From a checkpoint of a small transformer trained on Wikipedia: MLP 320 tanh GELU, 1.78M parameters.
Each number is 128 + 24 x the weight over its row's rms, rounded and kept within 0 to 255. Layers, rows and columns count from 0. The size above them is the row's rms in percent of the matrix's.

# layer 5 MLP up, 320x96, rms 0.182, rows 163-179, columns 0-95
size [ 88  99  90 107 107 116 128  90  99  90 113  98 106 100 106  96  99]
[[104 136 119 137  71  96 114 167 153 114 146 117 134  78 145 133 111 154 108 141 155 106 149 152 130 117 114 120 136 116  90 110 103 147 143 130 140  87 145 120 135 142 157  74 142 103  81 142 114 127  97 116  96 102 101  87 144 110 102 102 133 162 121 130 101 134 145 112 128 141 124 152 179 146 160 168 105 122 165  99 105 105 136 147 109 143 152 123 123 153 120 179 124 115 147 175]
 [134 107 123 149  76  82 137 112 135 124 144  84 161 131 150 140 143 119  75 112 132 162 102 127 144 128 106 118 121 147 148 157 133 163 135 102 156 171 110 137 109 148 122 132 163 130 164 118 139 137 109 111 111 148 156  79  81 160 131 155 121 141 125 153 161 132  98 101 121 144  98 141  94 122 151 133 148  65 151 100 131 134 156 132 104 137 126 166 150 138  78  89 143 128 123 119]
 [130 118 140  92 164  73 135 110 109  78 108 135 158 151 127 153 146 145  68 138 147 112 145 117 127 106 137 100  85 143 131 134 113 138 146  96 143 139  90 154 158 149 117 151 111 132 146 129 145 142 107 129 137  95 157 118 119 141 116 149 146 138 113 123 111 129 126  84 145  98 112 127  87 116 126 167 133 139 187 130 120 118 111  99 141 198 151 173 146 158  93 123 145 106 107 118]
 [108 149 176 101 154 122 117 139 139 133 145  86 141 154  83  87 170  85 123 132 135 126 139 127 139 144 134  98 102 114 121 118 133 136 132 140 148 167 111 143 118 104 157 134 144 111  70 137 149 158 127 118 137 114 121  86  95 110 152 142 166 133 130 116 131 117 152 124 123 138 109 149 111  77 110 188 123 133 122 123 136 125 129  67 133 196 162 145 116 124 130 145 106 175 113 109]
 [ 79 126 113 124 159 122 144 142 130 130 107 149 159 103 134 112 160 124 160 153 170 122 144 152  89 121 105 128 127 106 159 148 100 170 157 115 116 143 148 155 114 132 186 127 131  93 118 120 154 129 116 124 138  61 122 121 104 115 107 134 175 182 107 114  94 156  98 115 116 136 103 104 142 103 110 117  97 143 151 131 169 118  86 116 142 127 145 158 119 148 169 158 112 106 112 116]
 [ 67 132 119 108 144 144 130 107 120 146 129 136 134  80 126 116 144  95 133 159 185 119 129 171 132 131 120 145 118 148 152 134 139 169 165 135 138 166 125  69 128 134 144 110 156 112 164  87  95 130  93 109 140 110 141 113  80 140  95 124 124 122 135 143  57 136  86 104 105 139 127 102 145 123 136 154 143 127 144 102 119 165 100 133 135 136 156 147 112 128 139 178 104 126 132 129]
 [124 135 142 144  90 121 154 116 105 101 121 157 123  89 101 119 144 123 138 131 146 151 164 162 124 120 167 124 150 140 142 140 107 161 144 119 170 133 136 136 123 125 140  85 102 143  99 114 134 113  81 118 108  93 140 102 125 161 120 119 137 141 135  58  95 117 153 128 135 107 113 117  93 127 131 175 120 129 135 125 121 153  78 102  99 137 139 144 147 156  74 188 143 105 119 180]
 [ 77 147 169  95 135  87 120  94 101 116 108 120 114 137 117 122 128 133 116 177 116 111 118 145 167 117 138 145 138 112 130 156 102 125 128 132 117 142 142 140 130 114 156 145 116 117 163 151 211 142 113 122 149 128 142  91 131 165 149 140 132 130 153 110  89 125 127 133 107 138 123 152  52 136 128 139 106 117 149 156 149 153 175  87 114 154 136 132 104 120 115 128 117  75  96 137]
 [154 152 161 127 143  84 141 135 143  97 105 113 148 186 143  99 175 133  93 153 136 150 130  98 152 135 115 124 166 150 150  99  97 151 138 113 123 169 146  77 135 112 135 146 140 118 131 197 102 114 135 132  82 137 161 126 104 144 125 119 112 149 126 117 113 162 143 115 131 169 129 160 117 126 147  85 160 120 119 118  93 107 136  86 112 119 109 147  91 124 121 146 131 113  88 132]
 [118 133 172 109 121 157 108 147 129 101 143 156 162 121 118 123 140 160 103 111 129 119 112 161 142 155 188  73 102  99 129 173  87 194 139 134 117 158 144 137 111 125  87  92 151 127  93 151 129 166 127 132 101 114 127  92  99 152 119 136 135 135 160 110 130 161 118 120 117 124 107 143  90 114 108 157 111 115 102 118 134 112 120  92  82 149 105 143 136 151 156 129 127 159 126 107]
 [117 141 163 119 125 118  79  96 126 101 110 113 127 128 116 131 128 146 144 162 123  92  99 136 139 116 128 106 132 110 121 139  67 131 140 127 135 178 141 169  63 125 152 137 183 106 161 181 144 106 104 134  82  90 139 118 113 174 131 118 147 141 132  89 120 160 144 114 136 121  85 155 138 121 134 146 130 123 167 149 123 139 107  81 148 164 129 159 118 158 139 126 125 145 120 125]
 [152  80 140 134 138 142 127 105 154  78 101 138  97 109 109 158 110 131 107 116 135 123 160 164 149 102 153 145  89 122 127 141 112 138 134  81 161  97 139 147 133 146  97  81 130  81 110 123 138 154 120 118 125 126 129  87 144  98 133 163  90 134 130 101 124 147 160 123  95 140 108 159 136 152 122  92 151 124 141 167  85 158 104 116 116 160 155 169 114 154 162 134 147  99 118 151]
 [ 85 106 161 128 160 161 118 149 117  54 137 109 140 148 128 129 161  99 169 136 127  57 125 139 151 137  95 114 109 143 152 121 113 114 143 124 114 125 110 117 123 113 143  90 118  79 102 161 134 114 159 120 133 143 117 117 113 118 139 163 122 146 117 115 115 150 160 116  56 154 115 151 151 116 116 103 129 161 148 121 124 109 119 106 126 122 160 110  94 152 176 150 120 154 110 135]
 [145 122 156 152 140 119 135 116 118 109 113 118 182 143 179 114 161 141 141 143 143 137 106 108  99 125  92 109  95 174 153 154 129 170 135  88 111  97 142 177  78 121 126 130 155 107 103 167 162 128 114 110 132 145  79 112 102 131 137 175 156 152 125 130 137 131 106 113 138 113 104 134 126 110 126 123 126  65 121  83 124 109 126 126 135 138 121 177 126 171 146 132 140 130  98 129]
 [120 136 145 138 135  82 118 108 126 110 140 156 128 146 141  93 121 147 136 170 169  92 183  95 114 104 162 100 120 154  84 121  96 129 161 107  85 143 130 110 109 103 113 154 140  91 132 161 156 122  96 147 133 125 110 124 142 173 125 122 110 137 147 133 119 166  93 105 100 132 117 139  86 144 140  91 127 118 147 106 116 119 143 120 126 186 140 197 117 107 102 112 125 129 128 143]
 [132 151 143  91 117 128 129 121 122 100 111 118 132 118 119 153 163 160  90 129 130  86 125 127 173 103 136 107 127 161 169 138 111 165 169 120 141 128 116 118 110 150 150  87 166 121 158 141 129 127 115 123  68 123 177 130 101 140  86 161 168 189 165 141 119 153 139 131  97 143 139 102 144 112 111 155 122 120 128 120 162 127 118 113 100 140 102 149 128 127 102 187 100 142 129 111]
 [129 125 147 142 126 117  86 105 152 141 161 157 167 175 180 102 130 118 133 123 171  98 146 107 110 156 119 164 145 135 132 132  69 160 138  76 162 128 169 150 118 116 152 123 173 107 158  99 124 158 140 123 109 119 126 144 110 119 120 113 143 143 147 134 111 142 153 102 115 111 106 122 157 101 130 133 113  92 118 137  91 112 104  90  90 117 102 142 101 143 143 143 122 109 118 182]]
# layer 5 MLP down (transposed), 320x96, rms 0.176, rows 163-178, columns 0-95
size [ 89  95  98 102 117 125 125  81  97  81 134  84 105  82 100  77]
[[140 140 174 115 139 152  95 129 176 159 129 141 154 168 140 106 109 124 121 149 131 130 130 117  60 105  90 103 124 152 133 137 132  95 154 118 128 144 133 181 121 111 129 144 162 139  75 136  99 155 108 132 127  77 144  92  59 138 117 146 128 153 100 161 133 176 111 129 105 146 127 167 125 116 125 130 122 178 122 149 137 133 147 116 100 118 154 141 110 126 115 119 112 123 125 153]
 [166 101 138 113 112 123 156 119  92 123  86 119 170 113 138 161 148 152 168 138 153 152 113 133 138 134 121 143  80 108 101  96 123 113  99 103 123 117 107 154 165 113 140 123 134 131 134 136 119 125 125 130 112  93 127 116 192 145 158 131  86 122 162 121 107 174 125 100 142  88 159 136 120  97 101 139 100 166 162 112 131 156  90 146 118 107 115 155  84 126 170 145 135 104 118 162]
 [110 145 138 150 101 138 121 115 169 135 134  96 132 127 127  95 124 166 159 114 159 148 126 135  87 108 105 117 123 148 152 159  98 102 147 133  71 111 139 129  99 103 111  90 176 112  98 151 120 135 134 119 126 140 123 150 132 133 138 132 177 150 124 132 100 129 126 119 104 133 104 181 135  70 139 138 119  96 103 115  97 130 174 118 156  97 134 151 129 199 165 113 127 154 116 148]
 [113 108  89 161 177 104 136 163 124 153 133 106 108 122  84 149 140  50 112 120 111 134 154  76 148 103 133 122 113 103 117 113 159 136 124 111 168 168 151 111 110  96 133 166 123 133 117  89 115 118 141 116  95 200 133 140 144 121 140 110 138 138 153 124 116 112 149 168 125 125 142 131 113 128 107 163 119 145 127 136 116 133 116 108  96 117 129 134 102 137 124 153 121 153 166 176]
 [121 126 120 127 112 181  61 156 150 153 145 117 150  95 135 176 150 101 138 152 128 143 107 170 122 110 140 131  86 120 169 113 111 121 112 150 141 173 100 122 140 121 120 137 146  72 141  95  90 151 142 138 127 132 134  86 112 112 118 102 143 121  94  90 101 126 136 138 105 127 117 121 133 127 110 104 144 124 168 155 137 107 120 164 138 105 159 138 106 178 154 162 127  89 143 116]
 [119 110 119 141 120 169 159 103 120  79 175 145  92  98 159 103 122 157 118 139 126 127 106  99 157 115 135  99 160 125 115 124 144 107 103 127 132 111 128 173 128 114 146 162 131 129 107 132 142 175 159 133 144 119 110 175 101 112 123 119  92 118 120 175 127 110 104 153 146  98 155 167 104 121 148 152 145 176  86 122 128 100 124 115 131 114 147  69 179 128 114 106 111 145 139 141]
 [146 151  99 116 105 111 127 115  88 112 122 190 177 107 114 137 122 154 150  76 166 144 135 139  75 156 130 111 126  97 105 143 150 125 150 119 137 105 142 102 154 138 147 126 155 130  98 155 131 119 134 100 142  99  88 117 136 151 136 110 135 149 116 129 171  93 170 140 137 134 154  69 106 122 131 127 146 111 130  92 127 159 150 157 122 108  97  72 112 158 123 129 143 145 128 155]
 [147 148 182 112 120 168 134 110 125 114 151 117  93 157 122 112 115 132  97 127 125 108 129 108 124 103 101  96  92 121 112 136 124 125 141 105 159 145 165 131 140  99 173  91 128 141 173 110 102 159 110  94 133 115 157 104 123 123 124 139 139 134 174  82 134 185 133  99 140 122 164 150  71  89 141 156 103 141  85 172 129 118 151 136 143 102 138 103 134 143 111 136 129 152 153 126]
 [134 147 114 116 152 124 125 107 106  85 142  82 153 114 120 122  99 114 118 137 129 131 124 160  96 139 111 100 142  66 141  93 128 118 143  56 152 155 134 118 170 121 111 140 128 118 156 124 133 135 140 140 133 158 160 134 124 139 157 143 134 162 142 152 161 143 140 106 173 147 163 141 140 110 110 125 122 200 149 110  98  92 105 136 134 128 139  78  78 108 129 127  97 134 113 109]
 [139 111 115 142 155 102  99 116 111 161 171 127 142 136 120 117 181 137 133 125 112 130 146 133 184 135  90 126 126 128 157 105 135  89 144 123 154 113 125 112 113 130 121 107 113 142 126 115  96 130 129 138 110 110 128  89  97 140  98 122 138 141 124 136 109 150 152 127 120 126 124  92 118  90 166 147 142 138 169 107 119 146 128 180  88 166 148 147 176 146  98 116  63 126 194  93]
 [129 117 116 116 129 134 169  87 113 138 155 140 108 107 132 109 164 125 145  89 109 144 119 131 140 140  97 110 131 121 131 114 168 125 119  92 153 139 131 151  89 175 129 119 100 164 145  72 103 159 159 142 101 173 137 137 118 103 153 109 111 152 108 154 155  93 126 116 101 161 143 155 147  71 180  93 138 125  92 106 113 166 136 153 113 107 110 129 146 144 100 140 110 103 144 143]
 [140 105 119 124 130 111 142 177 185 165 117 109 129 141 141  99 138 162 152 107 119 130 116 158 128 134 165 124 194 134 137 100 104 133  93 142 116 167 122  95 136  73 158 173 116 143 130  95 117  95 145 163 113 142 144 110 162 106 144 102  97 170 155  98 119 102 134 130  83  96 119 122 117 128 138 133 109 107 137 148 114  86 101 139 102 131 139 109 128 139 148 131 147  94 140 156]
 [125 135 125 115 160 108 148 164  93 128 116 123 149 144 122 109 134  83 162 125 139 161 138 110 101  97 114 111 163 135 122 132 119  96  89 110 128 138 106 104 136 136 138 120  98 221 122 137 112 145 127 131  74 121 124  94 132 169 125 124  94 140 178 116 177 121  97 118 135 108 178 163  97 139 125 111 105 159 153  75 112 138 140 110 118 131 132 157 115 113 141 143 141 127 130 121]
 [117 131 140 145 115 128  98 121 116 117 161 122 121 128  92 152 103 119 121 139 151 110 103 133  74 127 129 112 112 131  99 145 122 160 129 102 167 156  91 138 179 143 142 133 172 139 137 136 124 155 122 115 105 155 161  81 178  98 125 126 124  66 110 140 173 119 122 139 134 104 134 158 112 103  92 135 135 120 122 162 103 114 112 153 131  90  87 110 146 132 158 178 127 101 172 151]
 [115 148 119 153 126 109  97 121 144 139 185 124  85 177 118 101 106 158 121 112 111 130 117  85 131 130 119 107 156 143 123 130 145 107  79 106 128 149  80 179 123 122 145 129 103 156 111 149 139 114 156 148 109 155 150 130 178  97 153 150 126 121 138 166 115  88 128 129 118 154  98 122 142 146 132 124  97 180 123 132 124 140 151  93 132 139 127 105 149  66 122 111  98 171 124 142]
 [120 100  97 139 117 151 145 130 161 131 113 131 114 194 126 142  97 146 117 113 101 149 131  94 154 120 136 117 107 118 131 113 103  97 125 153 170 132 180 115 177 115 132 152 113 124 144 151 103 122 134 126 138  98 109 134 149 114 134 134 162 129 182 105 150 154 121 104 135 116 133  98 114  86 106 131  82 173 150 128 132 146 159 135 130 112 151 132  59  80  94 136 139  94 122 146]]